python train.py --n_head=12 --n_kv_head=12 --d_mlp=1536 --norm_place="pre" --attn_scale=0.177 --init_std_up=0.0185 --lr=0.00274 --beta1=0.95 --warmup_steps=200 --steps=7267
Each number is 200 + 40 x the weight over its row's rms, rounded and kept within 0 to 999. Layers, rows and columns count from 0. The size before them is the row's rms in percent of the matrix's.

# layer 12 attention output (transposed), 384x384, rms 0.187, rows 238-255, columns 0-63
100,188,203,325,139,205,206,182,152,203,208,203,185,198,204,188,190,180,114,233,201,174,243,217,155,203,219,206,239,202,173,176,201,203,154,182,254,235,184,244,159,248,265,219,170,206,157,208,181,199,154,195,151,195,202,263,196,171,191,120,187,161,211,237,301
099,236,163,286,221,166,157,172,168,186,180,263,148,215,207,159,222,212,242,197,237,169,206,104,160,201,194,167,260,142,283,161,107,241,142,175,208,206,196,166,242,251,184,211,131,198,271,263,235,161,234,198,239,244,238,230,148,244,183,216,201,167,237,203,185
098,202,195,252,206,227,152,135,216,201,199,159,103,219,123,233,233,246,220,253,164,150,241,184,220,251,217,202,137,214,198,283,355,173,115,202,227,195,260,123,194,193,259,202,190,240,179,170,222,224,243,225,206,204,238,178,158,229,270,198,205,189,206,166,152
100,143,216,208,177,235,159,140,203,231,143,197,165,171,184,115,159,162,177,222,145,202,191,180,218,186,232,214,155,144,94,241,173,198,152,175,166,170,190,141,260,186,218,190,185,165,211,266,139,200,214,117,158,255,169,227,236,147,184,194,298,220,188,205,184
098,142,192,157,223,201,254,209,238,195,181,185,175,145,197,186,206,184,142,212,226,295,283,142,219,252,239,254,164,219,145,228,207,203,153,142,269,250,151,268,185,175,237,225,192,209,137,143,158,229,275,191,134,253,144,127,194,252,209,183,203,202,147,205,130
099,252,188,159,231,214,202,186,235,238,216,215,109,204,194,157,259,178,192,142,219,188,272,223,223,117,183,226,172,183,182,172,216,203,259,163,285,185,149,180,174,174,237,180,216,235,86,208,242,248,246,188,261,233,266,171,131,186,201,233,169,195,165,159,175
094,239,235,210,154,244,208,167,278,183,97,88,222,194,204,193,186,222,259,155,195,197,188,210,164,187,169,197,220,183,207,182,199,204,196,267,161,231,98,160,160,223,179,276,248,243,140,190,191,183,293,227,270,224,170,216,244,219,188,144,162,181,189,234,146
101,187,186,185,230,206,227,155,164,159,150,220,175,173,140,278,112,190,136,170,215,199,254,144,180,197,144,204,257,170,201,160,187,235,221,273,200,235,211,204,234,151,227,186,179,264,41,207,190,228,212,169,172,134,150,186,196,244,218,257,223,185,196,194,184
104,179,174,241,269,253,230,224,205,187,219,140,230,129,287,101,159,240,244,229,174,226,187,208,184,227,278,207,237,170,119,252,187,224,185,134,156,174,162,218,214,200,171,231,260,293,52,203,214,180,227,159,182,207,209,215,182,184,257,184,230,174,217,244,155
102,189,223,200,251,207,183,154,139,180,181,152,185,178,171,127,133,186,128,201,176,206,154,241,135,252,184,268,159,226,262,220,170,199,158,180,198,214,230,224,172,208,201,264,217,168,108,157,237,194,223,197,184,152,240,219,172,222,208,214,198,157,201,167,187
096,124,209,218,129,212,188,224,199,183,285,235,186,153,219,170,254,150,210,163,189,175,246,214,242,192,257,178,148,147,185,193,196,182,254,141,208,220,196,190,216,213,194,181,189,195,139,256,127,113,267,178,258,215,165,159,114,203,199,201,180,210,207,212,148
096,226,181,102,197,215,234,126,187,182,199,183,247,187,218,237,198,203,189,169,204,161,193,269,184,228,152,166,145,199,202,189,191,264,166,225,202,111,192,200,126,230,175,129,184,260,138,313,249,304,269,118,228,238,172,130,163,203,185,119,158,195,189,195,333
097,156,217,227,218,214,181,203,253,216,198,204,195,228,291,154,218,193,205,160,182,144,192,158,210,104,194,216,191,173,149,194,119,126,188,247,228,220,245,194,191,230,180,138,299,218,140,245,208,272,204,144,136,180,212,254,173,179,243,194,232,224,210,192,223
107,251,232,184,266,192,258,211,201,129,256,165,186,163,204,174,207,160,179,241,211,237,176,211,220,205,195,168,159,217,235,231,172,159,217,191,209,242,249,251,207,175,199,212,148,278,351,193,179,236,215,257,212,206,148,198,116,257,269,137,193,210,250,183,200
100,141,169,183,205,227,217,185,226,241,230,225,134,170,221,158,161,194,202,197,238,205,191,167,232,169,196,157,103,136,224,157,287,216,237,127,153,120,232,129,137,110,142,231,170,145,277,206,189,212,187,163,182,176,176,260,121,284,145,217,188,210,209,134,240
101,242,233,206,277,245,144,191,146,204,213,252,186,190,231,257,194,199,220,233,176,145,126,200,264,149,187,202,199,196,243,163,215,160,167,171,185,158,161,175,230,159,237,192,204,216,38,156,162,176,183,162,195,215,186,203,245,197,223,282,213,179,215,165,189
103,214,235,145,159,162,216,223,203,221,199,192,183,218,216,239,206,148,188,205,182,168,213,189,220,225,142,235,240,178,246,216,219,235,197,314,190,210,162,217,259,261,127,188,283,217,190,189,150,238,174,181,216,133,243,176,247,242,127,216,216,132,229,171,215
109,225,233,174,189,226,214,182,204,154,126,247,211,237,199,233,164,147,212,153,170,275,216,134,155,209,200,155,271,220,182,224,161,223,168,221,200,153,212,197,253,177,150,210,180,160,240,186,206,175,177,182,199,174,209,247,208,176,227,219,248,242,236,110,168
# layer 12 attention value, 384x384, rms 0.212, rows 239-255, columns 0-63
105,207,163,198,180,244,234,175,212,241,213,167,113,221,183,216,152,184,186,260,145,214,242,174,202,195,195,233,130,149,233,183,239,172,212,223,130,142,202,172,184,199,192,241,221,225,218,198,136,160,119,175,188,156,171,183,203,180,241,169,240,232,273,138,203
109,161,201,202,188,169,232,175,207,144,221,186,171,205,184,197,259,200,202,167,202,205,170,206,214,204,239,130,175,211,227,203,281,164,266,159,159,163,147,182,191,247,246,207,203,168,289,282,154,175,106,293,226,189,188,186,134,294,134,156,188,251,163,183,182
107,303,154,220,164,139,197,208,200,205,183,243,230,204,186,203,183,109,201,101,138,204,159,203,252,213,173,217,217,225,175,165,171,201,215,169,67,168,181,200,229,168,185,234,203,202,166,139,207,256,162,144,218,191,215,186,221,157,240,134,251,152,230,174,230
106,149,210,196,227,215,156,161,262,192,199,179,201,184,212,136,267,215,169,224,144,224,99,302,202,183,194,198,231,222,156,231,171,208,202,223,214,209,193,168,260,243,295,228,186,173,191,160,220,223,200,282,192,147,157,201,135,260,209,251,157,229,200,227,232
112,224,124,252,189,258,226,162,210,187,208,193,175,182,167,166,207,244,260,184,130,222,257,146,259,217,241,174,199,165,161,257,163,144,211,130,160,196,155,177,249,210,150,108,245,222,198,194,217,259,247,193,266,106,181,234,168,139,201,204,210,228,201,217,124
101,202,156,232,223,76,190,224,153,264,191,213,262,193,286,206,239,185,203,153,144,146,193,242,162,108,232,114,178,220,179,166,245,210,203,161,176,213,227,161,224,170,259,164,190,238,194,191,212,155,213,197,171,243,190,154,249,130,186,209,215,264,138,208,154
113,148,245,146,144,268,210,186,241,213,190,185,192,195,207,162,233,211,240,203,223,208,200,195,194,157,196,220,205,208,268,141,196,172,103,271,154,225,220,129,215,191,178,223,187,197,168,188,243,255,228,194,171,182,189,301,265,172,201,238,164,136,152,180,270
118,155,219,188,186,192,214,201,176,213,184,189,215,214,224,193,232,165,171,205,246,203,165,185,215,151,194,165,166,133,154,244,284,197,164,175,206,150,185,276,155,215,229,120,235,190,190,207,116,226,211,227,257,196,142,209,193,278,255,209,278,261,206,180,180
118,243,240,199,146,226,122,203,260,183,154,189,149,185,269,180,214,153,269,145,160,251,225,214,226,196,161,196,242,222,140,183,198,242,209,194,188,149,236,195,248,268,177,194,170,236,184,220,197,146,267,168,181,206,140,181,245,105,238,231,229,141,212,202,196
103,272,188,228,211,214,234,207,205,167,167,246,162,198,256,167,188,174,103,241,138,218,209,212,220,294,248,181,223,118,187,180,223,186,202,169,143,282,180,113,185,181,150,171,150,227,143,255,208,231,199,203,197,203,217,183,168,185,235,203,187,81,182,229,223
107,213,259,198,222,165,153,247,205,200,212,226,191,159,203,180,227,210,233,152,182,196,189,199,168,150,204,222,189,215,228,291,200,202,202,191,210,245,211,212,199,289,157,246,184,155,238,230,232,222,256,221,231,222,140,231,189,226,149,230,144,178,227,160,201
108,155,166,241,216,159,204,186,184,217,122,123,197,224,150,198,229,195,219,224,214,140,244,111,188,138,172,178,155,171,237,247,206,176,272,202,223,229,162,238,280,207,201,138,208,189,159,228,166,223,263,222,267,163,198,161,213,164,200,236,190,235,194,201,238
129,153,189,213,225,248,230,225,188,242,225,254,180,120,120,229,212,125,176,238,256,155,186,176,181,228,210,205,187,185,234,232,201,197,226,200,258,218,140,202,238,189,205,215,149,225,198,141,216,227,267,196,292,193,175,190,150,329,210,250,167,162,222,229,168
111,235,163,188,164,221,194,201,159,145,218,223,199,173,186,219,271,226,168,130,187,260,229,206,261,199,229,187,190,221,179,177,149,200,225,169,174,179,211,209,241,167,206,189,179,182,227,203,192,267,180,126,224,233,206,181,211,267,205,214,264,194,231,187,149
112,238,225,277,228,218,144,204,119,203,208,221,176,240,174,151,157,223,253,255,228,145,216,227,214,215,171,138,176,233,185,206,206,252,199,259,186,249,201,255,153,232,254,185,189,174,204,213,285,204,150,158,247,195,241,237,230,239,239,202,232,192,114,177,209
116,213,238,233,143,170,186,178,209,216,244,168,165,222,104,166,137,111,231,249,176,138,162,231,222,88,157,182,203,194,260,150,100,200,228,209,199,273,246,247,207,145,212,241,214,154,116,171,248,214,283,138,247,182,250,213,222,215,196,180,224,166,190,179,263
122,159,221,196,263,172,206,170,110,240,111,212,194,224,236,150,191,185,219,249,196,144,203,194,150,265,234,189,208,270,219,163,162,178,182,214,207,200,226,163,190,168,216,176,192,155,228,188,274,226,216,191,191,248,240,127,304,85,184,197,202,161,272,159,249
# layer 12 attention query, 384x384, rms 0.166, rows 256-263, columns 0-63
092,175,235,254,155,247,177,155,262,228,196,245,181,250,227,196,176,212,284,198,139,207,234,149,190,157,290,279,209,239,179,189,152,191,217,171,169,194,142,296,197,267,205,198,194,171,164,237,213,276,211,205,276,225,167,202,159,264,236,172,266,227,251,157,123
097,178,167,223,233,138,335,184,229,183,257,146,173,216,219,137,231,183,174,173,161,203,197,183,215,138,137,143,174,173,230,150,260,132,178,231,250,219,234,190,163,243,171,145,262,213,222,267,236,222,226,223,195,281,147,239,143,174,152,191,274,212,212,235,95
103,209,179,206,278,209,140,200,184,190,253,211,192,154,233,166,259,171,160,168,244,204,219,194,250,249,194,158,220,229,155,219,211,187,182,172,184,321,287,124,203,202,226,291,240,175,295,202,209,146,180,251,174,221,242,232,181,247,205,181,185,165,150,215,196
094,89,215,202,202,140,178,224,179,251,100,226,214,264,226,226,219,149,269,175,188,138,229,102,241,187,151,206,158,186,131,150,170,127,139,99,213,163,237,193,188,223,248,207,206,198,141,280,265,191,205,181,155,185,202,203,258,180,192,217,101,177,211,223,246
095,246,134,213,226,179,139,246,273,309,148,202,229,202,141,152,191,209,250,224,137,189,241,283,214,208,124,210,220,200,242,137,180,211,159,211,198,153,168,206,232,226,212,192,124,187,230,181,203,277,288,173,275,249,117,281,112,184,144,260,236,138,212,234,184
101,252,194,188,172,200,216,227,222,195,244,188,205,237,228,233,179,198,170,265,215,216,225,250,213,226,199,268,185,237,212,212,189,199,181,250,282,211,181,207,214,180,200,193,185,191,199,225,171,154,220,222,162,275,179,205,318,185,213,197,182,137,204,221,228
098,198,230,160,205,234,248,169,128,190,154,255,284,152,191,178,249,231,139,256,210,226,141,153,230,294,185,193,116,107,157,221,178,225,256,238,211,235,263,201,135,221,117,268,114,226,212,207,226,201,157,241,187,173,178,201,232,213,123,134,219,234,288,136,172
097,167,268,148,212,135,135,216,206,84,206,172,199,159,241,220,145,241,185,175,132,207,165,183,205,203,193,219,200,159,212,102,175,238,250,165,171,115,200,162,161,295,253,168,230,252,167,155,223,200,178,127,220,107,253,200,286,220,255,157,147,255,200,185,198
# layer 12 attention key, 384x384, rms 0.167, rows 256-263, columns 0-63
095,226,196,219,143,199,258,217,216,207,220,189,214,269,162,267,178,141,274,196,273,159,185,81,193,210,175,221,218,265,266,151,228,218,189,206,149,193,212,228,215,193,218,223,213,200,107,165,189,179,210,214,220,199,173,152,197,185,174,247,227,182,209,157,226
102,154,113,230,181,213,203,179,189,250,252,204,226,212,210,218,216,248,246,194,174,147,200,203,87,173,152,160,132,141,222,128,207,184,200,181,200,236,160,192,191,203,206,108,169,250,245,146,144,161,222,186,194,244,212,192,42,172,146,217,194,202,134,253,201
102,187,226,150,177,255,194,225,122,125,264,181,201,259,208,228,200,122,222,186,133,128,212,263,123,157,168,197,212,251,221,218,214,159,210,243,253,218,224,218,250,195,220,222,248,179,251,169,187,238,213,197,257,154,175,151,183,194,156,206,181,197,201,195,167
106,238,172,230,239,147,196,266,223,186,224,139,295,229,210,194,260,170,163,165,132,138,199,130,270,155,216,204,198,239,157,162,225,146,151,219,173,219,237,160,206,145,226,182,190,244,157,248,276,272,268,203,146,121,198,148,205,296,232,189,209,230,186,178,287
103,157,194,194,171,235,211,206,215,183,172,176,255,147,146,171,220,263,244,224,153,141,155,182,153,231,179,219,162,167,152,145,238,185,231,212,201,205,127,223,218,217,220,129,270,186,279,188,174,217,200,164,140,219,225,280,159,178,148,199,257,193,188,184,214
103,197,216,183,240,247,229,211,199,177,182,175,213,181,226,155,247,203,193,249,150,216,228,212,258,159,152,142,152,223,215,160,223,162,182,220,265,122,242,191,151,221,161,151,190,183,214,162,109,250,193,187,282,167,204,170,286,115,185,206,221,206,210,213,203
100,202,150,216,244,171,165,216,280,201,222,207,237,97,182,231,172,251,222,156,191,252,230,208,254,190,164,192,200,184,231,139,229,241,239,262,187,203,242,170,220,270,175,199,168,194,235,242,262,174,199,150,176,167,269,118,168,137,156,260,203,269,230,271,207
106,170,131,212,193,186,238,205,196,179,130,195,101,232,213,159,194,187,153,140,183,228,178,177,168,158,196,257,201,162,218,204,245,234,109,197,164,182,150,198,201,217,235,167,326,212,232,156,249,244,216,226,255,232,225,220,207,181,229,217,225,238,323,143,207